config.yaml
n_layer: 13
head_dim: 64
d_mlp: 1792
activation: "tanh_gelu"
qk_norm: false
tie_embeddings: true
optimizer: "soap_variant"
beta2: 0.95
lr_head: 0.0059
decay_fraction: 0.799
train_tokens: 531800000
Each number is 200 + 20 x the weight over its row's rms, rounded and kept within 0 to 999. Layers, rows and columns count from 0. The size before them is the row's rms in percent of the matrix's.

# layer 9 MLP down (transposed), 1792x448, rms 0.0961, rows 254-285, columns 112-223
091,232,195,208,207,163,209,175,219,210,218,217,182,186,192,179,198,211,209,224,217,235,199,226,193,163,201,192,189,205,202,215,209,180,214,188,194,190,161,207,199,194,198,208,186,186,194,197,192,220,177,208,215,197,216,204,179,219,217,255,220,201,185,192,214,241,197,215,195,193,194,208,198,221,232,194,174,180,206,198,173,204,215,210,238,210,171,228,179,204,194,202,211,213,216,170,207,206,222,159,221,182,198,201,214,229,224,201,182,226,182,214,210
099,204,162,218,233,220,213,166,186,181,179,222,191,212,201,176,197,208,203,214,229,179,245,213,211,173,193,213,215,210,231,208,190,220,187,175,238,186,222,188,229,228,198,189,175,170,222,204,222,216,195,202,146,211,246,212,210,186,182,230,208,193,213,217,172,180,200,202,195,196,228,219,180,226,230,220,204,189,216,208,239,204,189,202,207,188,211,219,198,196,217,198,190,188,202,228,193,183,206,213,202,212,184,179,215,189,230,245,173,175,200,178,180
100,226,217,172,192,215,203,208,204,154,212,218,170,184,151,215,192,165,199,231,199,192,182,198,220,187,183,187,189,209,229,194,209,207,230,206,189,190,221,231,209,227,221,208,217,210,221,212,206,176,214,216,218,205,196,226,193,170,218,190,195,173,222,204,214,217,232,211,192,240,195,212,173,253,223,203,217,201,194,168,173,214,204,214,220,223,189,179,173,237,214,207,190,216,212,206,212,220,232,210,170,203,189,174,209,227,195,232,214,231,220,212,190
100,197,179,195,204,213,207,200,191,197,238,200,198,206,171,185,169,179,222,226,172,197,177,242,199,188,213,209,190,241,212,180,206,217,226,164,194,181,205,185,217,228,182,203,207,198,199,199,206,209,196,199,230,262,198,171,186,220,178,218,195,188,246,243,197,162,247,221,239,157,210,191,199,198,217,175,203,213,214,210,192,198,209,186,200,168,184,226,196,217,213,197,214,227,210,201,199,172,214,203,190,176,224,180,182,209,190,177,229,195,222,204,201
097,210,187,201,190,176,212,192,188,184,205,200,213,239,187,178,195,225,194,203,200,215,184,192,203,174,207,234,163,223,208,213,198,207,153,208,205,193,211,153,223,201,218,211,204,184,217,178,205,177,205,190,163,202,194,230,200,199,193,190,200,197,222,229,228,172,215,234,212,197,176,183,213,214,152,186,192,218,183,169,224,180,180,158,190,220,183,221,179,206,181,237,202,192,186,210,237,219,175,217,200,239,181,231,221,224,205,174,308,158,191,186,214
090,225,166,193,171,186,215,191,171,175,203,210,165,177,204,193,197,218,177,198,182,219,217,197,216,201,225,195,178,176,206,210,183,204,209,207,212,196,211,196,191,215,211,189,198,261,199,207,213,202,173,207,174,221,214,188,212,167,237,243,204,215,185,188,220,187,223,207,177,205,208,201,171,198,197,229,195,173,191,198,180,170,197,182,209,170,222,222,189,236,217,202,169,197,212,224,224,186,194,187,201,187,201,215,166,184,189,195,220,185,157,191,185
097,155,177,215,222,200,209,229,221,190,234,178,209,196,215,177,219,206,201,198,204,201,215,205,183,188,180,196,189,208,232,222,204,174,213,211,186,198,198,225,180,238,185,195,180,147,189,217,217,185,214,201,198,205,206,221,177,251,198,194,210,219,202,182,221,202,237,187,177,223,191,220,206,177,222,224,188,206,196,237,183,183,194,219,195,171,220,181,167,202,203,182,226,230,227,205,202,216,216,193,240,221,149,173,168,220,164,213,232,220,205,197,191
096,204,193,186,188,205,228,184,175,217,170,197,183,176,220,230,227,191,179,149,202,192,217,200,213,213,160,195,189,187,200,227,205,176,216,197,235,195,207,218,188,203,230,211,203,213,224,228,178,182,206,194,189,205,202,188,193,192,202,199,186,211,211,213,193,229,172,211,234,239,200,194,204,210,205,205,233,234,231,185,191,158,221,207,163,187,188,179,227,210,246,186,192,208,187,230,226,220,221,200,174,222,210,210,240,196,215,171,222,224,214,238,211
095,199,192,205,191,154,161,187,231,225,187,232,184,209,186,264,215,198,205,203,190,201,211,200,215,217,189,217,216,209,216,195,186,226,237,208,198,191,217,203,202,177,252,175,185,222,233,185,193,189,185,164,167,206,197,230,247,182,210,189,197,199,165,186,214,190,208,180,210,185,234,203,190,178,187,200,232,203,236,162,181,223,195,202,205,211,223,229,202,235,196,203,177,167,222,208,204,192,191,188,199,223,206,224,218,174,193,208,182,241,247,216,220
103,191,187,201,224,192,232,143,225,211,224,229,188,172,172,257,200,219,215,235,197,216,219,176,217,229,196,185,214,220,205,190,216,216,199,202,175,185,183,199,176,237,218,213,186,189,212,189,217,195,224,206,224,209,219,203,204,238,197,225,206,211,184,215,216,223,218,175,179,188,202,200,228,218,215,188,218,195,243,194,231,215,191,198,213,218,195,193,198,227,189,203,207,222,255,204,223,183,226,233,219,203,215,186,201,212,192,213,260,188,208,207,227
110,194,221,235,211,201,187,225,234,188,207,164,206,197,203,191,165,234,187,192,197,218,186,227,224,177,169,204,191,189,165,232,202,217,199,183,232,196,206,193,192,224,211,188,186,193,203,193,189,190,194,182,242,189,193,211,206,214,210,180,181,197,204,215,224,182,211,185,240,198,184,230,229,246,224,213,205,223,205,210,174,214,188,174,205,223,162,203,175,209,178,208,186,177,177,213,244,202,226,203,204,222,195,212,225,195,203,208,269,222,198,227,206
088,217,231,171,221,198,215,224,191,212,200,215,221,198,204,232,187,181,202,214,233,241,197,175,220,169,179,194,212,231,167,204,224,184,186,165,209,203,202,207,208,215,216,230,244,220,177,200,216,204,198,177,204,201,230,204,234,221,191,185,179,217,224,235,214,214,196,224,193,200,205,229,206,221,185,213,148,182,173,206,160,181,210,215,191,232,194,183,177,200,189,201,228,204,216,216,172,210,223,202,194,223,190,190,229,192,202,226,161,217,175,216,201
106,209,231,209,210,233,187,166,202,167,223,142,183,216,214,219,195,166,197,206,196,198,240,213,207,198,199,204,206,237,227,208,170,206,180,157,196,191,197,172,210,214,199,193,201,193,253,239,193,199,220,194,207,213,227,220,195,208,184,216,186,227,186,194,216,202,223,198,217,203,204,233,213,196,208,207,224,224,185,184,156,194,226,224,195,185,200,188,216,225,182,214,200,197,215,223,233,221,196,209,199,229,209,225,217,171,196,196,229,201,192,226,187
094,178,219,226,205,209,195,200,227,238,176,174,234,240,206,183,224,210,218,211,197,196,215,206,213,205,211,198,179,205,209,215,249,207,175,218,157,199,238,211,231,222,211,217,240,227,214,187,168,192,211,219,193,196,220,192,225,208,218,231,259,235,197,214,203,192,225,219,198,220,203,185,220,228,204,207,181,246,198,195,206,217,188,205,225,206,207,153,200,185,214,228,196,222,212,207,160,230,189,224,208,196,173,191,228,207,238,177,199,203,208,197,195
097,216,203,155,186,208,183,218,190,200,175,228,187,210,180,220,203,204,196,194,189,195,187,199,210,221,179,202,219,246,244,205,220,153,179,188,180,177,175,218,178,228,231,189,204,208,194,188,235,194,221,196,203,200,217,185,204,186,186,242,209,225,206,192,178,201,213,190,189,226,220,217,180,199,183,206,207,186,190,207,187,187,190,245,225,205,207,212,189,175,158,215,188,207,215,177,216,185,181,241,165,203,205,218,218,223,179,198,182,224,186,191,206
095,206,216,205,207,230,201,215,221,217,176,185,196,204,223,183,218,215,178,182,198,189,193,205,218,187,199,211,182,202,175,222,193,211,172,163,214,149,198,213,182,210,191,201,166,240,205,173,179,202,169,215,203,172,196,167,193,217,173,194,183,207,233,206,174,170,210,198,157,224,183,185,202,237,234,196,223,196,191,167,217,197,193,227,192,223,210,194,194,190,221,157,200,194,181,222,215,196,172,217,200,233,220,197,170,194,149,209,238,212,205,191,196
099,192,207,208,206,190,209,186,190,196,218,172,230,226,192,207,199,247,177,218,207,197,200,210,226,215,204,181,212,229,245,196,166,226,246,226,210,227,187,201,210,192,224,179,203,203,214,231,197,179,200,210,160,190,192,207,198,179,211,216,217,188,212,198,156,183,191,202,176,217,184,201,219,184,217,219,203,205,174,198,199,185,194,190,210,205,238,178,212,215,243,196,225,222,246,186,219,230,200,195,173,227,221,183,205,187,192,209,217,202,224,207,192
098,213,170,205,185,207,178,218,207,185,168,201,182,182,198,212,229,215,231,192,200,216,256,234,231,190,206,236,219,230,193,185,255,189,212,189,192,206,213,173,199,215,209,232,208,204,194,194,210,192,227,211,216,187,219,197,176,243,183,181,225,205,211,170,204,215,196,224,176,200,238,209,184,182,181,213,223,192,195,209,183,226,224,205,214,201,205,176,191,178,169,210,192,197,235,228,194,202,226,215,186,179,236,211,216,221,219,227,214,231,173,184,210
099,189,198,212,220,190,175,178,223,163,184,209,195,176,178,203,164,244,236,207,220,226,209,235,201,213,160,225,218,177,195,213,155,193,224,217,164,201,227,227,265,224,182,188,186,180,221,213,204,241,213,192,192,208,202,191,191,197,179,200,184,202,177,201,205,219,169,167,215,196,207,226,221,181,210,184,158,199,183,204,228,168,210,174,176,189,215,223,226,208,188,210,203,229,188,235,211,190,184,167,203,185,226,201,223,159,194,212,221,200,204,217,226
090,180,216,199,220,218,190,180,189,210,205,210,203,155,203,205,187,181,200,220,180,205,215,198,205,222,251,213,199,208,216,186,197,185,239,238,177,208,207,188,207,200,236,221,210,183,201,184,212,203,207,182,179,226,210,266,256,179,212,216,196,205,219,170,201,204,207,232,244,186,188,194,201,202,214,198,199,180,221,201,205,209,185,241,193,194,182,183,182,189,205,190,195,200,212,202,181,198,212,194,213,185,191,193,210,186,222,216,173,187,230,202,181
103,207,214,233,182,224,183,192,173,234,165,211,173,227,176,195,206,186,215,241,156,222,204,228,193,230,221,205,208,186,206,188,218,201,188,203,241,177,223,220,192,189,236,194,204,195,198,208,235,245,216,199,182,200,188,224,222,174,193,231,199,184,183,220,182,200,179,213,189,194,189,209,198,172,190,219,201,187,215,172,209,251,226,203,198,204,179,203,196,186,214,217,175,191,179,167,207,246,201,197,156,192,217,199,228,210,209,205,210,192,206,194,217
098,201,190,203,218,215,197,212,255,202,223,211,183,178,212,196,187,199,211,197,239,209,235,185,168,203,176,189,165,227,181,213,189,218,214,174,181,227,218,206,214,231,181,200,194,170,199,206,199,217,183,191,219,212,212,228,229,224,190,189,178,207,216,183,188,181,225,206,215,199,183,172,190,174,253,188,181,208,221,189,211,207,165,174,185,224,203,195,195,188,179,223,194,185,205,163,182,200,169,208,201,189,208,207,181,198,194,210,251,184,210,193,177
090,224,141,186,190,184,193,188,196,174,202,186,201,188,206,184,220,208,206,215,182,208,194,231,213,186,233,236,171,172,190,216,203,241,180,241,209,185,198,195,186,226,190,177,176,209,216,208,179,190,201,205,214,215,200,170,185,222,214,210,159,179,202,194,229,213,220,217,168,212,197,193,173,182,170,208,213,225,190,194,189,204,222,201,181,207,203,230,208,161,183,210,214,237,175,222,232,178,238,215,209,235,183,212,210,253,223,197,141,217,175,211,206
098,220,199,181,201,204,201,196,216,206,186,215,164,200,204,197,201,182,213,194,238,207,214,185,248,167,230,232,217,215,216,207,217,223,192,203,182,217,193,192,226,216,208,222,183,195,188,210,193,204,178,223,180,231,179,187,218,227,220,185,210,197,225,231,210,172,198,164,231,208,192,175,218,214,184,200,206,215,213,215,202,201,202,198,214,197,231,180,160,225,224,203,166,223,193,186,185,232,174,210,226,213,200,225,184,223,209,185,208,223,215,205,203
111,193,230,166,237,244,222,204,227,179,214,202,225,205,189,166,200,197,228,191,207,203,183,214,153,212,201,197,209,188,207,196,199,214,162,178,192,175,237,212,232,178,237,185,189,186,197,202,198,177,191,218,166,184,208,217,228,202,203,190,191,196,168,201,199,204,215,201,175,217,187,212,225,234,224,213,195,141,185,234,215,232,199,172,169,212,216,199,194,154,193,208,200,204,245,188,208,228,195,136,227,174,210,203,206,196,197,194,190,206,215,192,194
102,189,232,194,203,245,201,212,176,232,179,220,200,204,179,173,180,184,198,231,205,181,202,208,234,221,192,176,207,163,170,218,187,209,218,234,224,199,208,189,221,202,222,216,231,219,157,196,206,164,195,188,199,200,192,213,203,202,192,233,200,222,225,201,178,156,206,171,195,211,221,187,212,187,203,208,201,175,236,220,191,193,237,171,185,183,216,219,209,203,172,226,178,234,206,207,198,202,242,201,221,199,194,175,234,208,184,224,206,205,209,203,205
089,208,209,188,216,228,236,190,213,178,147,200,202,187,159,212,200,221,178,208,190,198,186,199,220,215,221,216,196,245,204,207,218,233,198,191,221,229,207,187,228,255,208,222,203,171,184,223,206,219,215,206,194,185,217,239,200,251,161,180,211,193,203,192,168,214,203,174,234,192,178,206,239,209,199,184,191,173,197,173,240,169,223,205,196,206,188,189,178,226,174,196,233,219,238,193,226,221,185,220,185,203,214,199,249,212,197,207,182,159,205,197,201
115,210,189,223,249,203,198,172,185,256,195,211,220,191,197,177,227,205,191,202,205,191,186,202,196,195,177,195,226,222,196,181,208,226,192,207,193,193,202,134,191,151,207,208,196,238,210,216,213,184,161,215,173,196,197,205,209,211,195,230,214,196,184,230,220,179,190,206,233,225,204,220,195,190,184,200,197,169,187,217,193,180,207,187,195,155,213,198,189,219,183,208,200,202,173,209,223,204,240,179,174,208,172,204,219,190,233,193,209,198,187,211,178
107,231,195,209,222,214,260,197,222,192,200,194,183,181,214,182,210,199,196,206,225,193,213,180,188,186,234,212,195,228,185,212,204,226,232,213,213,187,194,175,196,199,192,211,202,179,234,210,188,224,210,187,206,218,181,191,208,244,202,211,186,196,221,194,203,244,193,202,189,199,185,191,197,195,236,179,226,171,220,198,218,194,209,191,239,194,189,218,240,153,227,202,189,212,226,196,212,249,206,200,153,212,221,193,215,191,215,230,220,210,208,191,221
102,190,227,215,201,229,194,214,217,178,234,194,203,200,208,168,197,175,227,203,186,203,191,228,148,192,234,208,167,224,209,197,184,186,211,225,225,229,220,184,204,227,228,239,144,223,208,255,198,166,207,201,176,198,194,228,213,225,222,212,201,195,251,232,189,218,185,192,189,189,229,187,211,225,196,216,218,202,234,202,204,194,205,203,194,183,190,211,165,174,196,214,182,206,207,229,220,197,230,225,224,184,216,182,200,206,223,180,220,219,229,225,209
100,216,203,172,206,215,201,175,178,220,221,204,190,217,185,181,180,186,202,196,166,216,210,218,184,261,219,205,226,185,207,197,207,192,205,181,181,214,165,208,224,170,189,210,225,162,179,197,187,208,187,237,199,206,213,201,225,159,220,202,212,182,206,211,197,183,186,191,196,190,210,182,238,207,202,253,167,170,217,192,201,218,196,172,200,199,168,186,230,203,202,175,174,198,172,196,219,212,155,178,249,192,191,207,178,228,179,248,208,207,197,208,166
111,236,201,167,204,185,180,151,221,177,203,185,211,195,218,178,195,209,182,194,205,208,174,197,192,177,191,215,185,190,206,177,230,220,204,192,192,201,188,185,226,203,222,228,179,194,218,220,191,184,176,189,203,211,200,231,210,191,180,208,199,209,209,206,200,200,216,196,193,205,179,199,210,222,206,230,209,196,193,173,217,211,200,186,212,208,197,164,207,183,216,189,194,200,198,203,185,188,192,239,213,211,236,169,192,216,234,208,216,175,180,209,223
# layer 9 MLP up, 1792x448, rms 0.0882, rows 255-285, columns 112-223
100,220,175,190,198,204,218,188,181,179,188,187,193,208,194,205,209,208,190,176,214,185,196,195,164,175,192,182,208,222,186,206,149,184,198,197,207,178,210,211,191,241,184,220,206,210,193,219,172,205,206,198,210,168,214,188,210,228,214,186,176,186,215,154,183,209,180,182,199,243,174,219,197,211,219,205,194,227,205,204,195,225,185,212,171,202,193,197,182,209,196,196,213,177,206,220,189,175,186,212,229,200,239,241,224,203,245,211,215,184,175,239,189
102,204,176,198,241,189,210,228,188,199,188,202,182,193,226,187,222,227,187,219,245,213,183,190,204,184,215,222,237,234,151,196,223,200,214,183,198,176,205,228,192,194,193,178,221,226,186,172,212,224,184,197,190,218,202,242,193,208,189,191,219,154,203,183,196,194,196,185,188,162,172,209,248,244,200,198,192,200,211,192,183,188,183,201,179,185,201,208,223,192,178,208,212,205,229,191,206,220,189,178,194,224,222,204,216,218,196,203,198,165,234,199,179
111,222,198,201,183,206,236,230,157,197,235,220,198,159,200,162,221,202,217,232,175,212,212,178,205,196,204,191,172,188,222,198,190,231,195,204,205,196,188,222,189,177,206,182,224,204,224,205,199,165,190,189,171,210,181,200,199,194,192,195,178,213,222,229,228,176,241,201,213,173,166,196,190,168,190,215,180,195,179,209,188,182,207,187,192,189,172,205,186,173,168,205,187,232,222,200,203,178,205,176,169,160,177,225,210,225,155,198,206,215,213,147,216
102,225,189,196,227,185,226,205,206,196,211,200,203,189,197,203,187,211,220,188,203,234,192,193,215,164,181,217,191,180,212,211,213,180,200,174,189,231,218,200,204,212,214,211,173,198,183,192,208,176,224,184,179,189,218,177,208,232,210,207,207,180,217,234,204,211,222,233,221,190,207,161,158,190,181,194,246,222,233,213,215,234,232,197,210,181,189,224,205,222,227,199,202,198,197,194,179,222,219,185,200,208,230,199,229,183,196,198,222,177,207,196,181
098,213,224,208,197,189,184,204,170,195,182,171,215,226,205,194,227,219,212,203,187,208,160,213,181,167,201,196,195,164,184,207,205,176,218,145,195,200,202,178,183,153,204,209,163,179,206,189,186,170,223,217,198,232,198,171,205,206,198,212,201,192,191,211,172,159,178,213,191,181,192,216,202,209,169,170,227,191,183,198,200,215,192,190,203,194,161,189,172,155,211,177,167,159,178,213,178,175,221,193,238,214,195,180,203,221,206,171,189,224,190,212,214
094,204,206,203,191,231,207,190,196,195,165,195,201,186,210,190,209,214,195,224,219,218,202,151,174,208,230,211,223,228,182,189,175,189,214,213,183,197,154,242,202,190,193,204,184,231,189,176,197,208,170,212,200,228,191,223,220,222,187,218,229,198,192,201,208,206,214,175,200,190,190,211,218,208,206,176,220,193,219,205,232,218,233,208,203,238,227,202,164,228,208,225,195,204,224,211,212,211,207,161,200,193,210,211,193,218,237,228,186,184,210,202,219
097,176,201,201,213,199,181,191,213,155,191,203,233,230,220,210,193,186,176,195,202,197,227,204,196,200,198,217,225,188,198,212,176,214,217,203,195,214,224,221,219,212,176,203,204,226,179,204,202,220,170,178,213,166,192,181,204,203,230,212,218,186,205,179,178,184,233,208,172,195,191,196,189,203,206,188,207,192,161,205,207,213,233,219,197,242,156,232,204,204,186,212,220,222,180,177,196,209,204,236,207,208,213,208,193,193,192,202,225,171,183,193,207
102,201,186,223,221,198,241,191,207,218,197,191,213,208,189,213,207,191,193,192,205,195,219,170,202,219,224,162,196,187,181,212,226,233,187,187,201,194,215,191,211,232,227,201,239,175,157,201,212,217,214,219,230,221,202,197,191,177,197,204,183,212,193,181,164,199,201,189,209,210,202,200,215,210,233,230,207,194,235,211,226,212,189,202,198,162,192,212,216,183,204,188,212,214,209,197,215,189,178,215,204,212,228,192,175,193,196,203,207,175,225,168,178
109,189,155,180,189,232,206,216,242,190,200,195,182,215,219,221,178,186,193,182,180,199,220,216,199,189,195,214,189,200,221,184,210,210,196,231,180,206,178,165,196,200,213,204,181,211,181,218,202,196,177,190,200,213,172,175,214,208,163,227,203,206,237,219,208,221,212,186,186,202,190,197,221,206,158,188,170,220,187,216,213,182,211,182,238,213,193,192,203,163,217,202,233,225,212,189,204,217,225,185,199,248,161,196,218,206,208,198,214,211,213,219,218
108,207,182,181,219,221,192,222,200,186,186,192,182,223,205,208,178,233,165,204,194,196,191,204,188,206,177,237,195,200,199,184,213,195,197,184,181,157,204,191,195,202,170,216,201,196,212,196,182,198,188,173,240,175,177,193,215,214,206,211,191,197,213,194,206,211,188,201,200,202,236,216,155,227,176,216,223,215,179,172,204,195,188,186,204,203,194,217,211,197,200,179,179,218,153,202,195,184,179,217,262,184,192,198,231,216,199,215,191,190,170,193,245
089,180,241,200,201,209,180,216,226,196,192,187,196,193,214,236,228,199,196,168,245,220,201,200,204,203,213,173,194,166,230,169,216,197,160,191,243,215,214,177,174,184,244,215,170,224,206,222,161,219,150,213,204,192,209,203,198,200,213,182,190,204,176,201,163,217,177,225,205,209,182,233,194,183,202,195,194,191,206,212,189,202,196,195,188,204,179,212,150,170,189,187,200,205,200,197,184,192,222,216,210,168,203,171,213,206,212,186,206,219,191,184,215
093,210,198,218,199,175,205,236,204,191,229,205,194,196,226,184,245,214,191,204,240,175,180,212,191,213,193,206,259,205,183,198,181,220,154,221,217,186,240,210,193,176,219,201,216,217,188,192,183,184,200,213,177,178,191,172,184,180,235,223,211,202,195,174,221,208,159,203,182,168,230,202,205,224,185,200,218,208,203,187,186,208,196,201,194,193,221,190,193,216,211,206,225,224,195,196,177,212,187,153,211,233,205,194,220,226,206,263,208,191,219,177,224
094,196,184,202,205,189,204,246,194,210,193,164,211,183,208,201,198,218,180,182,168,208,167,190,202,199,166,186,174,226,215,233,195,194,184,212,190,178,185,214,212,205,237,211,198,201,187,206,188,191,181,139,208,205,181,247,190,181,170,158,175,184,189,188,209,211,205,216,203,204,179,200,211,221,194,193,214,169,186,218,192,195,176,181,214,181,223,187,206,210,206,180,187,217,212,192,215,215,238,148,211,196,161,215,168,193,202,213,196,202,186,224,167
107,223,180,187,226,218,198,222,201,172,167,175,214,197,190,199,190,201,214,174,216,169,209,181,227,226,203,182,199,159,214,196,207,215,190,245,222,211,227,208,193,170,180,199,212,203,205,217,193,169,179,252,192,183,207,215,207,194,268,219,200,143,214,176,209,212,200,212,167,183,170,211,252,190,212,221,194,197,183,214,200,199,224,202,190,240,188,194,244,187,226,214,170,197,206,195,180,185,165,223,191,221,182,201,212,203,210,185,245,188,248,204,187
097,189,216,193,207,198,230,178,203,193,208,200,193,176,225,175,209,183,205,205,227,193,193,200,223,207,196,160,228,199,216,167,221,202,227,236,196,237,221,222,189,193,176,192,209,225,181,188,211,132,208,211,202,202,164,223,190,181,235,231,184,216,172,211,225,209,190,192,196,187,154,210,191,171,194,181,217,227,183,192,222,189,197,216,184,184,189,182,207,181,220,208,173,217,210,192,191,219,186,204,192,176,175,193,242,190,205,207,201,196,215,239,225
095,180,206,218,178,191,204,173,203,195,243,226,217,166,224,201,190,213,182,186,175,191,205,207,208,177,181,193,178,181,190,203,183,223,213,218,207,175,156,179,202,214,222,182,218,230,156,214,202,220,184,221,159,241,181,168,169,171,215,204,234,213,217,209,199,221,182,218,194,214,221,172,205,185,216,207,187,193,191,195,168,237,242,222,211,209,163,219,168,186,229,185,186,229,185,213,175,217,219,214,231,260,179,218,226,179,229,215,216,201,211,160,221
092,183,198,192,199,223,171,174,203,228,186,240,160,212,201,171,178,195,204,213,203,193,165,201,187,176,184,185,175,181,181,187,185,227,239,219,171,158,216,202,240,193,184,195,263,190,200,207,180,235,182,197,232,177,180,212,224,225,216,221,210,204,210,222,230,170,219,189,208,175,212,144,170,180,217,217,203,182,174,195,189,178,234,212,218,215,223,210,226,186,222,189,217,194,162,223,193,225,169,169,198,206,201,160,209,184,212,216,195,199,219,192,219
095,202,188,216,181,184,191,164,206,214,189,183,200,177,190,214,170,201,233,243,210,216,173,201,180,209,176,224,248,177,218,173,214,202,219,213,177,215,214,235,186,137,191,152,163,196,205,200,225,232,195,214,202,189,173,203,213,172,189,217,165,211,234,213,221,178,187,212,206,214,205,192,201,212,211,183,202,176,175,190,205,193,164,207,181,196,168,239,199,211,196,172,230,219,189,221,188,186,218,188,181,195,232,188,182,177,163,218,195,199,171,206,200
093,239,152,197,183,209,204,194,226,209,169,195,238,190,260,234,207,228,224,226,226,213,194,220,189,236,172,186,196,194,165,204,178,177,205,195,216,187,168,220,189,214,182,152,179,181,199,198,228,202,215,236,180,161,237,178,187,189,168,206,178,203,233,192,203,187,187,213,178,183,201,181,190,175,190,206,187,220,205,213,182,206,184,225,206,223,198,163,186,206,220,217,236,190,225,210,246,190,225,193,228,211,191,167,228,186,175,185,165,188,199,195,195
098,217,201,214,209,192,218,198,210,191,187,177,181,210,185,244,176,207,203,235,223,175,181,204,175,181,181,187,187,201,186,174,200,210,218,186,202,214,188,213,206,204,174,229,173,191,213,214,177,231,214,230,226,207,186,206,225,188,221,155,194,220,197,188,182,219,186,190,222,202,199,209,218,214,165,204,179,227,196,195,206,214,197,206,201,197,222,191,202,233,231,191,187,166,237,226,176,200,215,211,197,211,203,179,177,243,198,240,205,177,192,217,211
101,179,217,171,190,182,204,176,210,238,229,200,190,218,199,217,226,225,226,212,185,202,186,212,242,203,193,187,188,208,205,220,213,215,240,190,213,167,236,200,191,218,231,173,213,169,206,243,179,190,216,193,190,180,189,167,182,238,205,205,157,207,202,167,215,200,202,210,179,235,201,236,175,222,184,180,191,220,230,188,205,206,194,192,191,196,200,214,213,202,208,169,191,211,228,207,188,195,171,203,201,151,178,170,210,203,183,219,162,191,215,180,183
102,200,213,236,212,210,180,192,182,190,198,192,200,216,203,184,167,215,256,219,225,196,201,244,202,184,149,190,198,214,198,209,193,221,153,182,211,170,213,210,232,215,177,199,216,221,175,250,223,243,217,181,187,200,161,195,193,179,170,246,221,224,200,177,180,195,198,239,204,202,205,230,213,217,204,232,191,180,198,223,189,219,187,233,173,201,203,189,180,206,196,211,220,180,204,181,181,223,161,184,183,228,209,199,183,198,210,195,213,189,211,209,212
109,219,179,200,223,208,194,203,224,190,261,210,202,205,212,222,202,203,201,190,185,227,167,225,208,187,181,206,222,240,180,214,192,180,199,231,171,184,160,221,196,206,234,219,207,223,221,201,183,188,214,198,178,182,188,207,209,208,212,241,178,170,210,219,214,190,173,203,220,190,224,211,197,235,204,189,204,194,185,192,251,176,224,210,142,245,204,215,202,233,221,187,177,182,183,179,219,203,185,196,238,218,219,192,182,183,158,180,205,200,184,228,186
106,187,245,211,225,179,200,181,222,228,208,247,225,191,208,183,166,144,211,197,198,217,208,192,167,146,175,179,220,202,226,233,214,246,185,203,207,148,230,219,173,194,194,175,191,186,203,190,192,203,214,213,273,204,202,188,190,206,195,192,185,156,216,208,187,213,191,184,173,177,200,168,207,194,211,142,197,208,185,173,223,195,223,180,181,209,226,202,204,202,194,185,235,205,198,187,166,192,179,191,195,198,230,248,175,202,200,196,193,220,168,222,201
099,230,183,200,206,237,201,192,164,225,174,171,166,212,186,178,229,167,220,198,170,200,193,222,185,177,212,196,201,214,202,179,170,203,166,171,199,190,189,197,184,197,173,218,197,211,225,207,200,217,216,188,221,199,198,216,231,178,189,217,197,193,209,205,210,188,215,243,193,174,188,174,190,192,192,192,193,201,191,192,214,199,198,220,180,181,194,230,191,183,184,218,213,217,181,182,207,214,193,216,214,225,198,181,230,186,223,205,195,184,201,239,208
093,211,220,218,212,195,185,210,195,204,221,208,239,208,186,208,211,172,207,177,192,230,189,186,200,211,210,203,203,179,177,218,199,188,225,213,219,192,220,218,202,201,210,150,199,216,202,210,215,194,209,216,178,219,233,225,160,188,179,207,195,156,188,204,218,191,183,192,212,204,248,204,201,178,201,215,200,209,222,219,185,245,208,184,173,183,188,151,158,192,192,179,176,179,206,185,201,197,190,175,213,201,172,204,194,166,212,187,173,206,183,186,212
107,234,187,195,214,214,184,185,190,238,193,240,201,195,189,209,203,209,195,201,190,227,223,225,242,174,213,196,229,158,241,177,191,219,159,189,199,184,230,253,186,198,202,230,167,198,201,164,243,225,240,203,177,206,193,208,195,219,229,171,214,201,210,220,204,200,237,220,179,198,223,176,194,214,189,195,212,201,214,220,150,176,214,204,176,199,217,213,189,178,174,196,210,186,222,176,193,184,204,208,184,179,201,199,197,212,217,235,220,215,199,203,133
100,185,211,206,196,208,195,178,225,191,209,193,224,196,208,242,172,197,180,205,202,205,169,220,140,214,210,186,205,205,185,188,202,213,198,237,211,216,204,224,194,201,189,213,189,217,166,189,176,245,206,210,188,232,171,204,214,185,205,213,219,216,190,235,193,224,169,175,251,219,212,200,151,205,211,207,183,203,227,169,211,168,233,211,174,222,167,196,205,231,215,228,237,233,186,213,189,192,213,224,200,172,185,189,199,174,146,218,183,200,222,226,215
094,181,181,200,225,246,197,232,205,195,233,219,191,196,214,173,186,228,180,197,186,189,180,180,186,228,217,210,189,194,250,213,179,218,202,190,198,216,195,195,188,176,213,187,160,190,182,202,188,193,183,188,195,220,195,193,199,199,230,173,199,215,233,183,228,210,195,201,175,195,170,212,225,211,193,210,179,184,205,243,201,208,217,203,184,222,206,195,171,195,226,214,176,185,220,204,260,222,205,231,227,200,187,223,174,186,200,174,210,250,220,203,194
099,194,189,195,223,197,225,198,207,194,172,199,236,208,170,190,204,219,189,186,220,219,214,190,144,210,179,223,183,183,152,202,197,190,169,201,174,233,196,218,220,230,194,197,177,224,221,170,184,200,194,208,209,177,214,188,212,214,191,187,214,229,212,196,216,186,171,233,208,200,188,224,181,214,201,180,199,204,202,188,191,180,194,217,211,208,183,190,205,200,218,186,210,228,203,157,178,209,201,180,192,196,205,210,169,170,183,227,187,165,230,175,161
102,190,219,209,201,182,187,237,233,190,214,203,205,193,210,183,226,191,203,216,196,148,205,199,194,197,201,232,203,189,153,207,163,210,198,184,209,192,199,238,170,232,168,205,209,206,237,210,166,192,205,205,199,180,174,203,212,196,177,163,186,206,186,221,168,179,181,230,187,212,175,201,234,166,194,199,238,201,192,196,179,200,203,200,207,207,159,179,184,205,199,202,210,188,204,209,194,209,194,202,174,180,197,153,197,194,187,226,197,264,203,192,203